From a checkpoint of a small transformer trained on Wikipedia.
Training: 147M tokens, 4499 steps.
Each number is 128 + 24 x the weight over the matrix's rms, rounded and kept within 0 to 255. Layers, rows and columns count from 0.

# layer 22 MLP up, 384x96, rms 0.183, rows 15-31, columns 0-95
[[105 145 152 114 147  97 133 104 110 134 121 136 155 104  92  95 146  81 164 104 146 144 101 129 120 151 142 123 138  79 123 105 126  97 132 126  98 153 157 153 106  95 130 116 119 147 114 146 143 145 110 110 160 139 124 148 130  82 157 114 148 138 137  98 176 166 124 109 140 116 152  85 119  99 144 138 130 145 175 194 150 142 156 123 158 136 109 119 116 108 104 124  94 122 133 150]
 [116 138 108 158 137 135 110 165 122 164 119 140  98 145 143 155 107 126 144 150 152 114 100 156 128 163 145 132 155 142 161  79 163 116 136 135 122 116  90  61 129 153 119 121 135 164 136 148 128 132 146 124 140  81 156 150 126 127 109  82 151 109 139 131 110 124 122 100  94 145 103 153 112 175 121 140 148 146  94  95 117 100 146 168 113 142 154  99 100 124 132  59 135  90 146 124]
 [ 90 117 102 142 142 116 136  89 119 120 121 124 166 105 138 120 153 149 119 110 124 147 180 140 123 140 141 109 123 127 129  92 118  86 149 136 137 117 195  91 155 110 147 139 127 197 124 121 141 131 101 125 154 132 143 138 125 131 152 118 121 115 161 135 155 149 162  97 125 130 140 104 125 117 141 134 118 121 160 190 135  87 122  83 133 176 112  83 153 101 131 145  89 108 135  97]
 [116 103  98 139 131 105 144 153 121 151 128 130  94 142 138 162  92 100 127  93 126  97 117 102 211 116 100 120 125 122 153 163 165 112 133 137 143 138 116 124 130  74 123 109 104 149 115 142 144 127 134 157 115 122 156 147 141 147 138 124 157 111 137 114 149  94 107 133 123  92  81 160 138 137 136 139 112 120 231 144  73 158 148 114 119 150 130 131 105 145 119 118 140 130 140 129]
 [160 158 123 124 112 116 157  99  98 159 139  72 123 118 125 158 115  61 111 173 130 141 165 154 154 101  68 125  94 162 134 138 136  90 132 131 139 124 144 113 120 113 139 140 127 172 188 126 124 193 112  90 149 133 111 112 156 153 115  81 129 130 113 150 149 136 133 140 121  75 128 117 126  82 127 143 111 131 151 143 107 137 126 151 149 108 129 120 110 132  84 152 143 124 129 110]
 [144 193 150 133 133 157 124 138 112 122 100 108  88 113  71 155 138 116  98 130 141 140 143 141 116 134 138 120 169 100 164 154 114 123 137 125 160 124 118 127 113 112 121 166 112 124 155 107 187 146 130 146 157 113 127  73 145  78 118 110  76 103 141 116 155 177 113 131 106  82 132 136 130 106 122 122 139 146 117 164  98 137 105 149 154 154  99 123 159 103  90  91 156 110 117 140]
 [ 95 123 144 148 179 125  95 160  92  73 135  85  97 131 145  92 114 145  92 154  95 135  83 118 129 123 129 142 134 183 136 114 127 118 124 142  72 172 140 111  90 122 140 125 136 109 118  92 112 114 117 124 111 134 146 143 130 155 123 137  97 125 153 157  90 148 131 126  92 166 141 146 152  82 156  96 111 140 118 177 131 123 117 120 117 187 171 128  92 122 109 149 181 127 178 134]
 [ 92 112 143 122 168 138 133 143 131 171 155 118 113 121 145 180 131 116 140 103 151 104 127  76 127 173 105 107 132 123 146 125  85  95 146 139 143 140 156 153 115 111 123 122 147 140 125 136 138 145 166 104  87 126 130  89 121 111 105 110 127 129 101 157 121 131 127 112  99 139 110 170 138 175 108 156 110 148 139 180 140 122 155 151 140 107 105 120 116 130 109 131 148 114 137  92]
 [126 127 133 103 112 160 139 105 124 122 114 137 110 122 111 136  67 183 154 118 104 112 159 117 150 165 120 112  98 129  98 147 134 125 176 120 115 122 182  87 133 138 124 117 117 119 151 106 167 156 164 119 161 123 100 121 149 100 157 134 107 105 103 113 156 123 132 113  94 121 106  84  97 126 125 157 132 126 173 140 110 151 156 133 147 150  96 133 121 129 153 125 103 124 161 136]
 [ 94  97 128 135 128 132 127 133 116 132 136 128 189 134  91 128 124  89  98 143 138 117  96 134 133 175 109 136 145 148 116  90 131  97 112 146 146 168 147 133 134 133 114 124 150 104 146 142 125 134  95 131 175 129 160 177  89 111  89 120 144 155 143  76 129 125 140 145  92 125 137 165  76 160 159 141 119 169 151 106 108 154 132 115 114 126  84 157 161  86 129 109 132 127 107 102]
 [112 157 112 137 126 143 167 160 141 134 119 136  95 105 145 131  98  48 127  94 146  79  86 121 136 158 148 103 119 168  98 139 139 116 125 136 117 148 133 156 128 119 130 100 161 139 168 109 155 137 103 126 107  93  96 135 143 129 132  78 169 134 192 140 154 104 127 148 123 109 108 142 151 135 163 121  98 164  94 123 114 124  65  89 146 145 144 107 131 127 114 125 138 174 133 122]
 [123 110 163 141 115 139 169  69 116 121 116 112 123 118 141 117 124 146  82 134 170 120 113 126 131 146 106 103 113 158 132 145 154 104 148 164 114 110 152 131 119 133 134 105 131 146  78 119  82 178 155 157 139  97 103 114 119 100 178  79 148 105 151 103 119 134 139 107 126  91 129 139 155 137 121 121 127 153 148 147 129 101 103 122 151 141 140 164 153 142  99 145 132 133  94 111]
 [107 103  88 153 118 160 127 119 145 102 165 159 114 161 105 151 134 150 128 135 172 135 108 133  90 179  85 160 102 136 113  76 170 135 151  72 156 145 180 136 109 146 154 136  85 143  81 128 152 160 107 158  89  58 102 150 119 110 133  80 164 142  80 149 151  97 119 123 114 163 157  92 133 109 149 129 138 110 132 139 107  86 146 116 128 119 158 139 112 159 132 178 137 117 126 117]
 [100  70 132 144 151 107 149 111 136 150 134 103 116 109 149 155 148 166 148 102 125 114 150 125  82 127 152 114 137 100  96 144 142  89 119 150 112 144 172 152 153 123 124 126 138 152 120  90 127 165 109 126 107 123 135 171 137 122 145 123 119  82 117 142 132 126  95 175  96 125 160 114 105 149 120 125 140  93 116 154 102 146  84 139 144 118  99 104 150 147 111 173 122  82 168 151]
 [ 70 148 130 184 154 165 176 139 111 117 161  80  83 119 161 157 106 168 114 108 148 103 123 124 116 124  97 105 156 146 138 102 142  82 116 142 113 139 148  93 123 142 139 130 132 128 121 130 136 161 110 134 113 127 174 159 125  90 136 149 112 139 105 133 115 141 117 132 147 109  91 108 107 107 108 132 122 174 106  93 147 165 125 130 116 140 152 155 109  86 111 107 117 122 121 176]
 [116 131 123 138 150 161 120 159 174 120 126 113 143 127 114 125 145 121 204 134 182 131 100  92 131 148 114 148 139 108 113 137  80 115 150 115  91 132 160 152 116 117 151 106  66 113 135  99 126  97 139 121 148 137 127 107 146 130 119 140 142 129 108 155 137 150 137  95 131 147 177 130  68 119 157 141 156 144 111 116 191 117  96 125 108 116 112  98 132 134 112 136 115 147 129 102]
 [144 130 142 172  96 135 116 102 130 175 134 120 170 153 115 163 118 137 139 123 155 164 104 106  98 135  95  65 127 112 130 131 143 167 113 131 104 146 101  99 135 124 142 105 138 145 173  87 118 173  87 172 105 159 114 142 126  62 122 107  84 150 131 141 166 154 104 129 122 111 158 100 153 128 137 106 122 111 137 121 143 156 126 177 116 131 124 116 117 117 121 111 124 130 125 176]]
# layer 22 MLP down (transposed), 384x96, rms 0.0698, rows 15-30, columns 0-95
[[104 147 123 118 139  78 117 131 127 142 127 107 117 114 161 124 116 110 151 104  89 155 112 170  92 131 112 139 116 139 125 115 115 130  82 115 152 152 156 114 116 128  92 121 107 138 107 131  91 116 121 146 128 133 139 106 130 131 121 136 119 134 159 127 158 147 138 180 151 123 175 119  93 117 134 126 152 114  90 154 159 140 148 144 144 146 144 147 136 108 104 123 156 121 132 111]
 [124 126 139 127 158 140 164 170 175 102 110 108 117 138 128 141 121 111 114 140 130 164 127 131 128 141 144 160 123 149  93 141 114 116 108  93 131 124 122 129 129  96 148 135 109 155 135 102 118 182 119 164 123 104 135 101 141  75 130 160  85 124 107 120  80 144 132  74 106 111 127 130 195 132 114 126 118 139 134 167 122 118 135  96 123 126 130 148 111 129 123 166 122 133 118 164]
 [101  88 110 136 142 168 114 112 105 122 113 155  85 138 174  91 126 140 152 122 112 150  98  64 122 162 145 132 147 132 134 133 134 108 114 149 160  73 150 137 127  92 101 120 116 115 113 155 157 125  95 119 107 111 127 118 134 113 155 137 129  97 130 172 142 138 139 134 114 170 126 102 170 157 133 119  85 116 115  93 124 113 198 139 136 118 158 140 157 188  93 142 104 133 146  99]
 [110 116 126 141  88 169 117 157 139 129 127  94 162 126 136 159 148 145 135 170 132 100 176 138  84 103 148 133 137  77 118 116 135 170 141 134 159 127 156 142 102 116 131 133 113 134 132 101 135 137 142 119 130 136 116 138 111 138 129 123  96 138  98 125  80 104 120 164  92 148 168 107 169 192 107 123 145 123 114  80 137 107 133 153 122  85  85 102 161 155 128 109 111 131 137 127]
 [134 133 131 121 138 138 107 115  93 137  98 162 145 126 122 113 137 116 139 171 110 121  88 105 116  93 106 104 110 121 130 146 141 147 174  99 157 179 157 106 105 108 163 105 149 141 140 138 156 140 135 135 134  91 116 126 117 156 162 127 161 160 118 127 141 139 100 124 122 121 120 154  84  90 121 120 131  72 117 158 114 134 141 118 121 130 113 187 136 138 104 158  89 157 144 102]
 [152  76  97 160 133 139 146 151 176 195 149 112 140 168  94 125 184 118  72  99 128 127 134 113 166 193 142  93 108 101  98 181 146  80 159 154 168 117 103 140 138  97 134 107 127 128 141 157 138 116  88  92 165 172 117  92 117 161  86  85  86 127 162 113 101 104 105 140 116 131 107 136 168 132 136 127 147 126 108 115 166 128  99 133 111 134 106 134 120 109  96 160 103 136 131 143]
 [125  88  76 119 105 112  89 140 120 109 172 152  90 163 117 139 152  84 155 109 105 125 183 155 116 148 146 106 100  70 114 145 154 102 155 123 150 118 125 138 158 131 116  90  93 157 151 101 148 177  98 140 123 159 133 118  92 147  92  70 148 167 149  87 132 120 142 142 110 145 114 132 147 123 130  87 133 195 109 180 137 132 122 129  96 145 169 141 148 126 108 131 146 136 101 135]
 [ 99 101 117 131 112  75 157 108 123 135  96 106 134 115 110 166 171 144 129  61 121 122 146 141 112 120 167  90 150 129 141 133 162 120 160 126 144 105 114 127 155 155 135 148 140 116 132 102 122 146 108 120 129 129 122 124 160 140 143  96 122 120 123 118 113 166 121 116 107 172 126 137 118 139 116 151 133  91 127 120 107 168  88 153 131 147 147 135 127 119 141 108  83 152 153 140]
 [ 87 125 152 129 136 148 107 127  62  85 125 151 126 121 132  93 125  98 137  96 131 160 121 105 128 117 113 134 137 136 132 146 138 153 178 127 176 144  70 159  92 106  99 133 136 122 134 122 119 110 118 124  98 122 128 141 138  65 152 136 120 141 161 154 140 106 131 118 142 122 135 142 160 161 131 161 153 101  89 154 143 131 112 149 131 166 110 141 134 151 132 111 122 148 148  75]
 [145 119 151 129 136 138 156 136 143 128 136 141 144 181  69 110 114 156 187  89 149 138  88 134 125  96 171 115 167 118 117 122 111 133 122 139 119 103 120 126 175 177 124 138  95 100 130 107  97 160  92 144  98 134 116 109 129 118  94  85 122 138 150 132 106 145 134 109  98 132 115 145 105 105 169 145 133 103 110 109 113 123 126 150 107 110 113 120 118 191 125 128 156 143 154 165]
 [137 132  89 126 119 156 133 131  84 108 115 138 140 157 139 145 148 151 132 171 131 104 127 118 119 159 118 174 114 102 130 118 187 143 125 134 135 165 142 184 111 144 135 149 134 128 108 104  90  90 134 131  72 101 200 111 104 119 128 155 145  70 111 111 101 131 150 118 117  97 124 130 117 112 112 130 148 135 103 130  90 164 199 137 135 127 127 115 114 106 124 110 129 115 174 104]
 [123 104 106 111  99 138 104 143 142 158 128 116 101 141 116 130 151 128 133 130 127 160 111 137 123 121 113  88  77 124  96 147 159 134 131 104 171 161 105  86 160 140 143 173  97 158 129 124 148 139 115 176 126 148 107 144 134 203  99 114 122 121 123 139 109 155 112 116 172 139 104 161 130 114 102 141  94 119 128 148 177 121 136 104  89 118 142 117 109 110 136 123 131 115 111 157]
 [112  94 155 114 156 137 154 124 139 102 107 183  86 144  91 112 132 114 119 110 147 176  92 136 139 131 131 128 137 142  88 136 116 171 139 125 135 128 111  85 138 150 117 105 100  99 110 131 166  95 145 125 125 118 133 114 142 111 159  61 160 126 138 133  69  85  98 107 144 137 167 114 125 152 216 185  70  84  94 110 172 124 143 125 172  95 129 111 143 102 155 136 132 147 161 178]
 [110 126 137 139 151 149 159 132 122 148 176 140 161 172 103  87 131 113 117  63 126 132  94 134 162 116 129 131 109  80 153 113 109 125 100  94 122 147 158 133 116 136 108 125 116 148 130 133 134 150 144 132  96 144 133 102 118 138  64 115 147  98 131 141 108 137 163 147 154 128  98 163 104 114 147 159 111 100 124 122 165 134 128 133 106 150 177 174 126 123  97 111 115 163  98 115]
 [158 131 110 119 102 126 159 105 150 131 126  94 133 108 108 147 136 126 166 112 118 146 123 186 139 141 171 139 110 122 148 170 136 154 140 120 187  91 111 135 137 132 124 131  83 143 111 132 106 140 136  93 146 173 150 144  69 139 110  79 161 135 167 157 120  83  90 120 126  74 140 141 124 151 200 147 118 130 142 103  94 115 129  83 107 171 121 132  69 125 113 181 142 123  55 100]
 [117  99 105 113 118 139 137  88 132 162 155 130 125 156  89 135 131 133 117 112 140 122 132 119 105 136 125 138 118  97 125  99 129 139 146 123 118  95 113 118  86 136 104  92 127 160 177 138  80 186 186 174 119 164 142 151 161 121  86 134 111 161 148 129 160 121 100 128 139 105 156 137 162  99 122 139 135  75 152  96  71 148 148  99 134 139 146 135 144 122 130 115 128 124 136 125]]